From a checkpoint of a small transformer trained on Wikipedia: 150M tokens.
Each number is 500 + 40 x the weight over its row's rms, rounded and kept within 0 to 999. Layers, rows and columns count from 0. Numbers have three digits each. The size before them is the row's rms in percent of the matrix's.

# layer 4 attention key, 128x128, rms 0.0991, rows 59-63, columns 0-127
162:561524495560449510490563511543503472458479462451529502542464487497496520528494441418509489449532489523513455458495465468462468533408474466575470549432402505502561465455461493491541515469545446475517543475451455565523489526503491560506526486489538517522523456503546547439509471558425547483460493523487398462515481486466465515536489566546416466472532471409550541535482473486485562505558
159:531487469483534476517466528487438522561501520534425528541520575497473577492558555433486549530530431486501523575508501515421467473485469437576526481473490521486555511418453517465471549465483535497473509480481461506517527592505454426486428450447533553494482503565492486491485474479505511567497552514588540491479528512549462430496482419488534556465515548513537536526565530529527514432542
160:545537492593555531473498573566493538501511456519561553499503517516469543534518475505489473527534556544502468472493483523448469544482465521530543539454529441602492527493528531530494461498478500451515510580503550451552533531542492412434459496451522525503543582477576452486442519474530453454512502476448535473498479471487529460434512561525558448460555474490454480525570521469533595560487
163:513565533406558520466483405487491512507514463552525472517490493551551503480588517506490475548553577548487485516489478441437536451472553542407473520465491547524549473504452466574455482472575536433474568486588427468497467505532587505510515478419495517493497510538503556538491568506507509455489489528499477455474531496506501537561490483532443495510469602488536508454489536499484528495467
168:548510512442501555472510537514543501528533476542525552453482561486474485485512559545508501549508453530496495499573489529535528557527541566522412511484564480514431489523489451451505550475461472436456466497584459509531464505537474534566506466522571508529460557559557471396485547505490455510529482456492481538488477535454499526565476528486582428488508425480570499460529502569490440419528
# layer 4 attention query, 128x128, rms 0.0933, rows 60-63, columns 0-127
165:533499492436463475440464454521555534481486549494477447485489558517393474487501524407470506521435413513488540478554499458494512552493501455476534475501564467532551477495496600422403503514495522540450487525490467481516517474584561457473492459528495517567518468502532491522466455471506439519483501489513490505435537471520471441398535501586483541507489456479549474484461508546555568539503
158:463502503524464536549536484454527561472474521479528557534496473554548505458497497500564505519459482518533452503519504507492429565531438552458497532486498487474572513512601526474474450545516468501471531549506515458527553586533423566565523525554542468499508513491501478509541510426460529419478502531510452469431513571532576517498505533438487593462457503521475397502495560489587506494476
164:533529509470504415542427440486456589551518413532469561575500499613539474494484475516463469487476492558482517563528538534445532505473546611535453481504482523447564470543448491549508541478482467445484492471434514504544540513440579406534574462560548536508492530446482495491444485521504507465477483484521518472505539464487537538512565467518517532521507472549521502473491500508523500547515
162:512410531545441534447438499585554557565464517473555452488503496498534529514498602519501430546520557476538476516479534435522493504539404518545458503559458562473524483548543496476426532513485510496459472535572451585438561537532510498515434494501522549545515541501507495455540488523518506489482520470554490558531563485432520538525537518523471525486448525476525518496571513522558534449500
# layer 4 attention value, 128x128, rms 0.143, rows 0-49, columns 0-127
128:456481437505459469508469545518509513496475453478525548494502514505414429494518480509536481563525503492518504510539443559451459455483545453509550573497472563454510472548510556488504516481550402432436415495522556501446552496571482525522467438485519462531486473484437485515485455548543514484458471513530497533520618519495578552538474508516519488587504463495407565519484527455445515491520
131:529555473507578538521495496480521480477573533532443496478493522440540477504522529472453473614519460487454493534471512487529499427484509447493496501417480458502485487477568456493504482588473521406533540491507478536404489532418481484537438507513463504504430521475484556454436394512461513540475488432515503538539490480497473467511536531561534467511528507523484468520443443413426485514447
124:512467496475500532562507435427506547516488521434504475499471571434506501545509471575505511528507464473487439503498486491511454534482498546449447512545496506570579584513481505535483492400551491429491515532478495460459487489533440509519480507474491570445500409480534529443504542459465510533489517470425463540466491542509464490494438455425491572459570484565424455436452469514544455485461
123:578514547485512527473529506504444495522499540432504504556498511409449436448524525541552414438451516527542528442484499449476515483516475574499421514468482523424480503478550471499487496527540445424522440553403479520515574552493493481472540467508403483479483489479441511496492532450472467474531569502506527486564521527507544456527510434539533455454507491487530479453440453453540463444481
124:475510493506553498524438499520417512492436489514429524560510454474550552525479543540578503509467496549456423524442475475478510425514428537527475505530442489478408560492515525521478476551508538480502517467486526467492485483445541439590505403494472488526493456495602475443454493543527460483426450507554492506517521426485498453479533502492510497486411481483558496490457397519500502470521
133:534470541440527578560496526521558468523509561461516496538459519504487494484413501484527443574479441478468545502463508561470421466526511516515565523484476558468517478465487455588474511534547565541505547498476503467571511472540606475537553515505492502570466452430556477537472453564485528476493487501509475477538559515504458487518488525482490480487499499477441387469598500471538521448538
125:538481460448463432504477422480585522524490496508462533461527507519459535528436451496470480523454544454512505406519502505426491534475504457470450491544467422540470568452487432552483512531475599468497426568464517483460568509505498541410515417467487539540499528447510529450558456478453515484552508482523530479498560510490546523503549480435527512496459524481537531501545478444506504517586
117:494426467577497507479436434490489433498482577498452494544478465454498500522518505502488535501535552512523528488446464439503491498572524513461502544417497481523507567506494512552558470549508503472499452524497554555556529498505546545506469427519532507496484509581488397562518453465548474521454529505515499506459480512520561518470613467419455498505485477470523402460559420514451455511538
133:441461516446528497537470479511534517477473508461491476472521505523499513503486532561499468484468513518540557455501501423524460426530483517477540532503539422456575435439421496490551500576526520470480464452588473471460568426519453529516469440464507478487468532486542438485402424501446513478429488528529545464429451483465530519499433530492480512475543480553547526461451496486544518599495
126:500472577441496504459486490522566491579554561499470503603486512467488462616560489453546551478481489454502454453479471554479552524531395483478521557516496475525503528493456498512481535529516462467439580421540472567469465475482525550451494508508543446539583606540529512521531468524487523492495423551497497512503501493474498472440452486504511479493468546514485435511497498483489469485427
120:504484480503481427477561476560417463531532452469474477507531545503484518458504486531498509453594491482528508458492451511469474430524519435503510477524507524510481494532448486484474422512492501540507518528495453493512608512513508539483434508444536483556584475468563496452561552578536456469521526424484462481489571463545436578498511521478483533557497475515581480490528446501585471501396
122:556581449484476470466513553489535512540498551556507525479498421486454372431482509459442466494461508407546507509433458566513536464441499514505539496511497395530516505470452521536494504560486563544445570481528486462523531526472530454509471500459478469504471506468474521509448519436453397517546481500540501520524510482451474505516434537487459448508551417469527476486462518538463468499537
124:417530431495538544588537445534559428409535485486510557476471480539540463606565539408447418521525463557497455526518490531473479485547457447474502472473500431493514479455501517446507532497547529543486537549512563512496450548482461473513485505433510527477525523502440540466485519521535456483456462466489453494480535534440553511444497518510499528546491483512530429479507529514547523525585
130:503474553470494488436486501510573511445518524481527507506480496371563518438482507534567471414565484477491483475539440491397503459466495495461537486511509505498534509537531547495500526513508585546528543481510507489461449535585427546513483484518507526530424560501467555487469496501515453503535539430485566418564503455559477515479493403537497495445490436499519492489437462508521487545454
110:546515426461568443478536518416461447562433491479511497500544440551479498518533516474516520477461489398537488581548466496471471467536514509535473539594505418451546472566478518492577520459508479502539524436572489577535480536511503450481528442520495559508496520467505533535472425558518531486462543521463511540549437503460526569567538481501515439466496454536517500493532464511487480524461
127:517432524495549520501502497552530470491561542565547514579466518523570541491495498508523454531450508503500594489538516434590469473475494529422532577542511513542444528567436535443510564525530527486561530556534586519542575504567513518468486509529511490450529412457511488461516470480530493554435469455495482496545537483543473536488524530515492512491491486503496630544510530454502497517515
130:575452559479456554431499415482562487528456437463511601461535545467531485498458504488498494462541483527505528545527461518492456454568495547522530497509502507510528499495539538488457489486488540542533478609535486554441495450456508537521473498398507429429476461515522425528436472516523502531504512534488531466549468438522542446555463539474469432535452507535495534579482548507496557461509
138:455544532538536538554490489533425524509501476445491386455504521489578511460569472520490535495540516447471536484548429564561457502509481477488508500511465466506532480559469410559481542519518513460551542518501422553471551514560531546495395480558480558536603523489443519517512504474527503499501540539554511535552488452432531470509510510458490457445515469480482540475490546547437523501534
125:463534486457492525523519455480507555438463552470528473585441550511484549490531539433476519463485454434501478507502526428516532447469531526545433533452470503557482477570518490583494493551531535470490431525521482506462481434515586493526507445587578465494522475430485427516473525483517420526510453538541511489459511555509533511522546473489527532455514460478518490629535525510516553461474
123:592549399503505502582477556493493502590566541477549571553489514455504476498543476504502524481521466534532499510504526528491519527557506503512506471523508492558502491557535488512441507486522496503426477449537431493497496470512509488503566504535491487525542531520474504557463533530470574539489474519555516430545535483551496421496502473497456490580464479493499561452462380494481625554562
124:490506437490522534455509559516530485481425546513467510498550530568484507443526517511452471498442546467497533532496560542482446551485444509485390423526510544447518526474492477501500446490507540490531535484542543569483565540528509573516494526512452451532498532522515507468433568521419479459407518523465469512507584463467440448526563476561489536536564419515487481524522505483455580526492
125:542528524515501570544499551517498487539542504393527561498517547546560538477423542482571515501459543500500552553497497556540493461471448429504500481538499518549492486427501508463498525397572513508470536502515463541457487459516500463468495478475454581462437536452554449519518508462514495508476395537483517443519519454502508511553491436566547544544474521540510522537487489443427437477453
131:489590508583462561537542453561482554501402486514413573482456537491503512499469461567528456517557477491495542511500508496530486473457490503422404418503486548492572487537494538470469463533422504508523523452478483466574482468501427502503506500482516476526552521456493477534548390430491473515525466483502449580512540518512507497529453484533544522506439539553498494467491521549469525549517
117:479501484504448481502525508497498464582485459510476491483485579520525542517494590484451460438497508487447461477484523478515512522504549467485451549519525529507546589457540537510495470494562599508459486440410531526501483490502513459527479506414572533564544566446395482490464522523593518528538436465415547497477466490502460463471493567477546475472465479487524522452511483499410531480456
124:491501410533516522513524522526517486545491559520452508532453389554477536527477535490511470461597472482508527489488532500519540518470481492484461543455517445451529469530479444480488553488558487466558469488515474472423434539515498520484440564507515483483491503541559426513590512490535461499471482548491605525579470549511487544615517467490486461561563526474476488483463516533582519548457
132:539472447530497530483507520418542435470556402500511548517483488504517537473436497530462494462483545480490550499444494523414489526502406546541532455536539466493480580471434534478486458527449452436463470498438475507465490489506528482486476470565533559492551570478450507517480462531541435483511442441517447567551503611506480519481503474474494523563474500525523512512418579515509549504535
125:530482489503538485540435541467451540477481522526543520523475413499550458435572566560470518508526469436538486491561499532497498486511433503488537475501505531481539469432537518560538502456485573430451430491554521575550460547514461578521557534492481511486556468528526495421582523517487491475486408480514480481519479536542542471499459446515538497539556543535495468498535515515482504402419
116:541508489528453585508488532524488468477446544464541500511496544502518531476590562511527439528501586440511513510491508501508551517480470539433500519479526442542464490500531449505499520505483381540555437501521455504477434474575512480473466444382504538482528454518422549519442431560507482461561500506498512546510518457541516444475501524533496500525520419497538531521609455504550497505495
125:525450455473540555474515464498461511481414475455486478474467469467484493577522468451531533536459440428461520408530499428425486443519512464516548480477516506525536550479452440504505463522479402509529517559489536461474477501547558462521505539484496469542472563508498514477475491443432511531512489468451450478471485594501498494606527440493554434545526475512497581490475469493420527464459
132:477457508544491569510532483512539482552507525463476551482497512493537489490503548485556481506588563485553495454514522553446532483494522410484487524554453567471484491470502459526520510526431519471464499523575511468583454519439573418502430501626440529510525485459491510424496522447472513594519521532517537569509470502542566528499458522462441536518521478517548436468496467448467503528474
127:493547555482573591506507502531463518518514534528486550511437494570487467466559414464521499494475521439490511488441489478469479458507509510473525484509485501507511500560525478491532572414445497528464449451503529480469532445476479521441505480453464486419482448538577454537490467490490491482553552520552512527441531495413470511439475558391519533491510490445555497548383477499434480498545
127:544516472529440561527396467426473459518528641571499486489443537502492461429477530473570509457480498510496462537518432492506528531483478491569496465496542519452478479468560471518475514480485498480509473505497495442483490533510579599448488535417521540474559497421505511476458530527495467554444512463496521590519463460505514581427526477538466481511504538521453499472494530483539530510541
135:515512426502502518503503475542509468499458547542503510482518535596493520482479460553482524466482485575428552462477389520511495502540449500443527539527433473497452469436601537422514471506439501482478482505583516474402469455489529503482527476583486517546491450498478501509484563490480514550570527555529427482502526464521509505524494441443514462377503529539530492513517551457541496504490
124:570547512459528523510495465482529499474423496497438524521519536494456542522474445495423601480611520569408558512519481524469536467464535479454510545521542495437461544530566531502547508519579453496510570434470505543565513554493510506465480568512437498514490477496427477492519513514466443490495412536507499511539513514452517428530458488495525539461507533533556469526490430507568463473499
122:549474446478513478549528514538459535447493471459409484480528486545479485557530515523522468447477512502568480511607530517462512521507507566485498543529531519471521493478530509512517492560463480492528433486444554574517536545452581515440485585518518604544482513558491456482469569494479505514495486474501508431448575425548493507496409474470491411522432489538507515565478535491447489543501
127:509461507415525546470390482510481417468532546510516494562509536466435572516533449503445532499490550480513520509481497532510409571503561498483493511492514485555471408480508529496552465502491496487495527543508577529425470518412528423541449524506510475430522487407458498445539541534491487508510497516564476501506449476440464517537470474535523434537422488539508456446456480524488512555501
127:579560580472476481451501444483473510522476527446535519460535437484463476510541496521521479468465496483591513562460457482479548451488530457523568536419489567452497530465540470454509448491560539518526480519534578474535512476481476510530451491620536557451541527526486537485449512451487553505495405501512497523496539604435429497461462481524505536490525455547508538524516496514488532525563
128:487507462504480507453519520505548490556488474549547508562444485462535482518562456558500560452532456479493500483468496397517493560504514564512528483545505439456478519543542476595428570462494504478556508473448551490453544498397491454442472539516523544501424473433459545487470467560511533506477479497551526551451534525577523487488480494541509481484532563525534553490573542578463554491492
132:536533514541528513475473465558556540438441518480567532431532539487507485472433466493428450448554446488487418537477478472524552544551554521545563549569474477514560495503402486540448510483504495439520516497521465503528496544487497505467468428537512438517494428487467418466496543484574473418502525567532542548493548486520430539463569498545508536525491536532476494491431477498493487516522
125:450508436485500473449561536547501489424500503542506526497511412412526595533521510486501470483457572512460462534546529517447484482474500504469448471503463557597483455499466472501484492522538568485484476498491415458422537519436469513486504540514512495507444443512516458524470530533494531564498460501417498552529561535519480510487445479412520537432589458482492494517544519549510515528590
130:513468503505579453475614541532448505502507492477527466464507542497449546494484535527536529518546486482583443507424509543496469487498481439468507589446552467487553471479455502461509526559478543497537513470464542530475476430494499517486554491492435524434514502500450545458463577538478413495462538523538475498480490633509584461520477512485496486528428590507459511463467469499547515528520
120:528483522482509491530472464551539507506434539535482490539500438551586504564504505499483515487463455471527496526474525554476496510448554573499495542496467505601549510500529495442477518487529452481530465467418461455524474503477424555548474509543556539452445481411471463546463539508489516550465540437535479461516486481459546493501489533514503513517482409508528587400548529380540465482481
125:481477465537537522517533517575512586549497508465527472496535478479504430496548502492468598505517582538509507507533464557458573445516527546556451436530510539451592498511459478459539529511474569493483472483423554460463511396498523484500526420475531495450461496456522496427573428519534475451499514454529478501524471513431513486504496507524496460436535518539497488480581482432518564495502
122:448522553507493488489534510468508477474561516537438455492469491514491551442524414513535474541496513437504536481522580517541532481468536544483522508479492498473546514534594580527578499490552538502488532498452467434532481619507503568494415420514522488487517534489552490420452484507498501444542508499530520534508473591516481421580537506436420445539435477528502512481523487514483534488523
132:539533454478520503423501514497610491390472471510474471437469579526519463477505571495541545473529547481558512529518473453494465479517495452475531528517546473499467475477539551523530503474490444488425475547420520451511511521489494522476516506550503504498486477469546547487466503430607581477460448542565455485531477488439516428485521511461477527523478581444522522502542417478532569539468
130:513472574483443523489510573546499447486479490496480471513528537546514523499586467511548494395516486505522495561540519567535519496429575530472503448481585450510490539388405432501545452524529514506463516564541490483484473508478507499500448502494515480536534465505467484551484439542457489457411508458509467473549514491574505520482467462407596509552512526482478515434528471493504496518534
129:525496498526465463540491462554496468460459515624519502425525476526531543524491508523576576483551500500417441503445516495457453484482512461530517519506555459499526493477474506525480491415535516448506438518484461561454521506579563474474507538575534448430512487473509524463485473482454537503532540465509528498455583531456489520477408511589505447496457553440511420482555499505481440472513
129:521422521564504459497467478457526528537477547515490501498506500554490506459546535437542430449590525524459483496430463389519480466521433511547448479502476441456510480545501478520555481518471466520570531485549496468532516420523403468494538458524538502492417548499474545511514560493516452507476400465500528483488561436459490467502444471408505508554526542463450513506538520453521497504537
135:488526503494464549447533431512484426466503465557580562501548505595488484553466567497550526505481532486521515505465506531518508431437541469533513438499468459465522487512468488555476493534462518465533532463482546517549500503550465522499460632545553495493472510529506434381512482569534508563531533552546522425470494478499479404442523467447464532472461473522491528493455530474495501498462
121:482497507490499513514485459478526489523421477468490525523509475429463488480495490559504466505586497578478477409457468552453550433465472486520504506471476523551482525538474435482479497400504546515471491471524518552463537542571496479546545518558498505515500471550464578539550407444525482485405577475452468480456452436510471539476587476461549467546512505538507580496524577520473519496482
# layer 4 attention output (transposed), 128x128, rms 0.243, rows 0-49, columns 0-127
125:580530458463478439481542468522570460486500464521529483504498519514570582473553512502462487464436464528480486403412502542458502582506493568432490484495496523477493489446493517496507498488472534465545506448494463537527522480459479508501512517526493535547572516421544463437510558454433440542464480451435536451564436476522475531472550533550513436506472496438558480498540424563503487538489
125:500447509535516555485506546526440522385437444503485497498487501478505496446452503517552532450443508483569473534445441479447602501492499505502514545465417534467565426569498529442520486541500443498563476551484485526519547476483503503552451511516515481442526526507500434517528472507455520527557510474525503478544525529494551516473595600403448543484560494462523499474514520526487466538549
120:504572487464392478479480444499503453499485467500446532477530468466508504505505474518467460414566530467551506503543513499539446493442542522519533486521514560492421513425525498556491416534493474552554529563403563548543517476519515494465457468524507486484435543612516482544569459486512519538408492550520471451470483532518449531481555484464463514485480486471437514528484551512445502517558
121:459472447506414525522503489560483512550534419546545473535536444423506517433419429525483506508539551512447538551535509551450541505472500509408506520493521527460533504535458540440419488508560509466497482533562478503446548508512500567496514490466528456527536508512481445498524433464492546469451462482482467485433450478551536470507555549506511391575508469489450553497514536496456545533472
119:464529532488390514477512511457481506494557468542545462468398490543518459570546522464533542471502505505513480545510460469441448420474501415489503588456499477493576535480551438516515440468534564505532465511520469511403479518558462539466501524500478504529529574481461540420518463436498522506587474515491514541553589522535484547510511508502498458571515464482548518478510541518476529504545
124:484476517546445483488441507540506450490474476472592569488554467458529496490571487541475527522527492480543484456490477515533529503578437450472503445566442464484499504543494479480571536464518438488491480532506488487425480443578480487459518470493452478488460567508526520476638486426479432618525514568564518523508518464432482497471456531500449419500521491549489498454523503504494499498499
122:451472518537505475485535496542524484504531460494537500417551595526485432521486500499532477466532488537529543483409411508573464473536574435479451506514476497517506502464473539541523540435479466425487490497466506493531532506480484483589511482506529490512480454546499505566483433491494421438527526539443511507518434542463516456495512472466544428565468484525451547490521543562361493526483
116:412452532559500490439500490499525572524456467530499531510534548490497502458552539508491496541465558507539490537507492515432441507491565516534420463464538529494529479515528497534530466450464495472494511551505434508431506507518529536383465470501506447514549478460452581449434504447461532532524495436475550406503453547583442462499483549481573524542515525550500539463587510471465526497501
127:542521435561440464498563567515544488563507464530552490508459571505447507543569447519556593590478423462523496495517471480505556498411484452523452563517474537538526529446542573534570497556476493574504463517447519431498493441496503510554494518474508515495494465525502454437522541471502471481557503466469533503484469499549458527490557510520470532481463494498435459467596504497461497462512
124:432509470527498505573457509543571493450524568475421519421427494442495516446528497484512506583523507510500489502535463544484474438588492525490503442529575546468530530443548466505555508541478462411520407494581516422517466522461594550479516521500542510490468454529481449493494447477474504487519543539453493472559524495528509415488495556452459502514531492535563495537507482492529526510535
118:487439512489493569517553421439578483557511428564503439512498475513488433490452519541567511520499562476477449506473565493506499480513475530556497490494456549504362468475497497484534488522536470430530501428446499489501443579511429502506536497533445569450531539483503470452488449412497472516492528559428523511539473529434547456489469447511515486573529492487456500531504460515530515482497
122:479394564478433486550502473499418466505526480447505542515461567542565501465516573510538542499519509475499532550473461514557583515484457551470489419444551493494510512460481489519494612468536463537516455519387526500505482455517519534538574522499505496519525496493492428489477425530485505548538554489517470515414485471545492523477479487485527504455455487449528525470388515524531516535466
121:543463537534507456537468603543474513485412509445457434467506467504572506550498541481590515519486471484527505508511480427468438525486555546438480487482475525457444496539459484476467537500417543507538493508524469512468482382479421444459473527501436502472467419491497523575558431523482498501536537489443482507484446510469488494506518452526521503454507450474556466577479436465474481456494
127:465540488487538523586477529545495507537500511465490512502490519493565440505554483482462557613507526579559499576525577497552486547453525481430450504502474532451442493497486479509482475472552468527539475492507473493523542507507447570557438446514478502507531466499481452423498529392497504505453563574514466498488522440524512554545556539458490474570490571512469525502426561532523514439490
110:549531503407442512474585458474496452493492514503476488501519507543616502522489474546501589505543446566503493459514410503496524524490502484406458501500528552479545461581490509458543487525512508478515453468452552448509497499540516547500511527519462391494521517510515527452447572548431488466563532451525484476560458520485539493489431502480523573490436551513552523513528536432490453495478
122:502458501515463561395482537500543472556499497486431481507533499502416485450534519565448536525477468478469440561527530455459504569522533459565489561534470523477523499474470455567480503466474474442414479546509493457478499486464549455585503452517445397527450473496474512498568536491447526497449415489480514489548458439496477516446517432513457459476487532505580455488495493539512480524557
125:508507420564515433510508529575516584503487492456517524506524494496443514535493414484398466463513545486561496481511541539510477547503474458537486471533508448474514495526457512528528543490462570477529476482481452385519519444538450538509495496484469558496555533447556456399463525468491540496529414469515539597557483487478500502429515519467511478454471470463497485485412499483481501500582
133:526473528469520482466512468497478513445475528537480587526545452495497553485482508463520532475522501492494551583483563502433565491529513571474460578579521536469464502414527532542491456513488533541498532459488598415450455463500467476514566506484549502511497449534468514408483493519504501499505516567458489515564480565572524494511513481372509505508543514542462506472533484542546422509440
115:531529513520491516375453581548439513457507557480597553413492445461483525460508554535448519461445453458480466515526468485555455480482548463476571490493474504499436499449449471527513509492490497460418550492545499431503499487539503478531517523514531474504550548520510484442504531466537538496472549521480533460532481525571483435509490472512577500550445477467516548411578552493520488552504
121:525486481484484479447566478519540497420493507482491537545408503555552513476510476588493406560508537513462487496516507557549552422562544487444473545490473543518529510526427503580580481445478531563574450446556488545465541534504530524501486465522504533483481537479528522511540480480510498481514520497449521561431515503516518517492536523506575471410586477497571543436464509480517451477496
118:461525535482517458469515519505429448534507440574471477450509534484456530453430548482507536532569415495489546439543573545528531465476555453453567546496507516473541496610609506526524531550399490517501482523480453533575481437534452438508574448510486482494545526518507460467527511488510497526446480495487464524509450499442505525541478436490512475486504501505547492476504515552564489520438
116:525482486547469507544510521467542392489457506550455546506529469471446552516401468469461521539476499482497515422474458423503532505492501443522540526470567479487489528440457488542501411484474503449519470553610440454490559498560483521547476491522462564496492537429426505493512502558438522461530493488558462523551460446467530510569539453461467477446485486551491483495478521562540516544484
131:519500469459483450430511550554459564544578526492560507504517483512454517473428523490486540471497462538579490469481552439395455403499411509572576498497512511508544496452515486512489492431502510516556464560468479579484595543502494474468505502524561571462472455497470519477494473469498415506485576480523512489523463396525502474509489475499447548500494518489470514530454466473539483470506
109:446542502477491521533492462478427533476499546583499493534491463456504471491492510521558548485508501572533465467495480517551500536545500513508428487448518466532444479519427507569463514459477575521535481534557553523551476512491504424535527493514553487378484593502564511455517528467468499570526579530505541556569547512534466461518484433531481552533524484541504442536496522431427545548491
123:549443547531481528432467493515511485509494561464564459513482464512519510380468426509463523520458483498462519510554432517502504517467568535477465491477547510530487509514517514509537457544457459535517539485461481449564552488452482513481573484492466560513455450513578573502457470472468465512471504475468466569531471447445540478434470576511572545528512490583465551498505494514589587450523
130:503538521462436494479495495516466527530402439490441481471500569512531479526528509486504545532495558467536462437509513478522506474553518463493501514505507552470545458499451503541439546504444563452522494462532493543496474540397558492502533482447519509450406464482501567567508527526519518504527537493497506514463495438538545400501587520493513465588417485425453540468518512527586497562537
118:467627511505457476509537468490461449433554517492456527518545475510457541483509517482533554523534519464526590466501486519500456486440520523502532537467440560508466407478475486453550542588529487450516521535510444522517473549460549513487475548451537494489501504514476547460461485460507499504473404500479509476455500470458483577591502513489534447410461506567542554479496456512571485478581
114:449510512539516512566577523542425463516506535502450504525501477558460488531444451535383459485532528478459504562485441491403510529497537485532446497476493567524534520518486526488573528522500527479506535455498436484476547527525500470506557602462473488468454506532503517437586551481544481531487563470487440516534452476609531466481578486483501474554500531515574438461496495480490466475488
123:496569472484489481410455501485512508493449492486528417508457520526547485541518520523476469512547483479568501515515452550450597507457554511469531447538544482454434476539521602449528506478510486512459474557536452476472567571467488475495549509489538492457512486552538433511448466536474438517497544538518491510596500510517494425542522571545552500451419531487484457428510493563424481503511
126:513505553499533523558521468434506533509517533544508559474480533497568538475540502498451528458451496478488544552573459432497493456519474544508461524499436504520455466588520539501543476466484438529515435544496520473434596523516424492514509517454497475556487527396549464534489412506534443478500532500465524459502509440462473418488617465471498458458471503534484541505515535440540463549531
119:494385500505441509576507499547464483523536530491551540525459567505519571540494515545483528374560526506494510554463513511533511511477465493521554520500480542501535491435565452572467492489525541556448499517484462483572531432502548523498477465511462525527474478458452503536497523504481454436539523498435489431585480553484522420494535521612542514403513510484498444499500508501498526478481
121:489441507522508523534528468586492460580538493435464554503506477487515504511489492532442511482482536469499527453508501512470569441612538481414445532496478531535430435463475567501494467514463473518537538551453489505528500500514406459411526473524506458541505474556482496573521579505503450456531480496528524503464554505559530504561498524458531509541464465545608460540503525470544549549543
131:423468517599511430477466524521436509525500486442500595488490555514526507508557528494508452520532491512505478421523540505451502493511526488571488617465526454523535520441459546445454524528584464513460476461508523443454503502459473498530489486437490523519501553505483533545515513465552498451392505395490489491553500564502529490483492485476488487418465442476503541552542573471497458513465
116:434501513588473493455477552496510537548495493453507440487498468466549478488506540553475448457555486496507501448545433601494424529499449535534458430532491553487519520538436449478494470506542550584510487486509508527543458484541470498579512521472528539538495456468462534528519398560424543504479506486483530493588527421512521521604502464448487509488529510473457518484574560484518473519499
118:516519537538409460383554453520522573527461475504506560462449537552549515470486467413539582531491521519396498443439483604504558525534481520577519472495479528505500511578487479517498479487518497448494511534558420464506482489508452477525533460484509448497494463474488444453488511526559492497457484474459479529462507546479460520530532441530537495489458486536458478594497448485463509445492
123:457472471463484540522497499438551557510444477458425550546531501448467470518517493412480511444494535485529437449541454488494600449492515450474590441474528531489488517583480495477491541498496535457436507438473477512518522445448478554532453452511583483556514464503521504504513470393470516524527518428430491545460486517545490531482522477462505549461520443542585472517560501492541453517491
121:516504416556436450590522533497565491441547482581490492565496525563528522488470506513468525554458572438545506492463522547518513556534531497487650523500478472480478510522529522531565536508543442547504546495495514519474456498491509477534491492481574433571502473494505485506502470587410533553446562444499478449527492477474503483518506456503489526525424487424495521502505463447494545499509
128:562486527473545579462453468518501525501557542515480514492490532517489534478461555450485482480541577515447513476565437519495442477472419486411444569497515579515538472509451494543474556526555524479496491470517454499512420503509484434535493466474547500528501416545557469477488578435486509502477523498630502488523564493512462499407497573485555517476488448479506473478515483475449464457492
125:493424502546486521459441503479467446500508457555498463513503552446502458491465482449434492519469432494465541517536515532526467463534506489404486444509439559520545482451487526487477493474516523489443513462476533401441463462448493471463425521509530582510513586421445553466482568599478472493496499523482524475436504467502487522474541479429466565513508543446465505523468472526495547406500
121:491496643530487518525459531563477549510496481523493505506433517443492476518497502468544484494499442442443486486428513466525496485470547565464598491460537488488484542551521496575529465465492481510524487489499544551509469532439470532552520575494420517515543473553538539525510547448538512433437544495549514469477471499392454552413568470511533491549437508524461485445488503477488455522482
120:626513536546390552538438469433545584512473470518502512492523501480540485515491482515507463524500534546487546469465552450434517485461538527484498477477464499579482449517482478477443529545505517561415481429544521504519618505531526501485448518462520491508462490589552453398519448519451454516526482481463502538521527472464461506496467447486504493504483469469536548479573508508487549481479
115:486483441517538479484494479500456496435529545530508553447522532543476482558528500537516456547519433496443477498523473498421495550520564511449550421563504522503451499500416485529581466456578455520498461576435492555466535468502554471491542476494482495497461476539569507467498488455497564441520449415552451515518463479526542579487539456529460568537591445481470467534516505504505552523496
116:548473521527519468504531464513459485431495546557590475503619525485525614516521509527517487458466495505580513424516494517543473480482535499479455525507525464538449468469537515493521475482542463458482383513450533571454420512487479582529510504535515510504449495571454487422518496537521492493528465463430531541527476498505445534510574567506495478522451502493548477507493516453500510424431
117:505492479483495449517501464484461571486573507464534511485545526537511523420443519444435575511529569509496444561495528542481533451498442447509442488541525457530515426511536448488488465462471431498502517479482560555485511456445482453544476529424474419450575461539505542530540516510449540439551499591480481487511542454562525549476475460520512484513527484468447446448588477537534499482529
133:490494470504531487496432517537515468507474507489484470494518515537497587586561534496427537486461517514537519469549527538545474533527524489609447507522454541502488532485491436535492562496533525487575505479567467514489559539498508476544497512492547494494561559558513487519452501557401413485570469373469499490400541503491517517531507458477549498530514480497465517495583551515477447444538
130:560502535585483437566526472454515494516504545491493488525431448476422449587488447530541463529508473465454515453455488546443498583484473472521480516477518601434511442557513464546495592454465471485499509484448537510478520533428398457483543463543509458503460533500513518435528497482471496494498519540523500502455437513533490443559501496503431488489536472552472448424504495496545463455474
125:482544535484477538504499514425522419479542601472532502503526524466569433502467545506474485499516478517457585444484599413429486506561504520490566508486454493536491493560479458514553527510476568477511567587419513447466497473440483555544426501438552553481540497479488470537566490523495484505514461496481478514546538528564497504470525538521511548543480507552468547531553487555465470486512
130:563465503512516535457559552572539475482497492555480532510509589452444491545453586538491543536534482505462483463575464532528425569458522607487462540497499471491528479460553459500495577518505450577514492525517571466473542594516526518490457448536483547478510514510513498512495534552567525565527483505506476566565501506526513469521488517502513410533516475465524520573523567485511513462559
127:530510519510538526571508490489512591556465575491529495517496575494573553482459544510451505503487459534505575500536536516494498478497513420552495489510460563491493486479562523482504468475515451543510504534475449428454477488434544496574546425500505518488456565503505565558482510453551557553536476505436488557531536526385530505536447427496441548510485496445546462456493444507428516518502
118:450537520472456513495420518456501555451535543529509433499535475522459463478531493447519460503502462485507494511527521427550528603507516501456431539561483511487518521458467534488488494458445523528539496453470462559491535545515463556495478460488544490527435468489447435488464554443511504488470438490491503465585440591498569439517425546495463475445468532499470537506402446477582549482489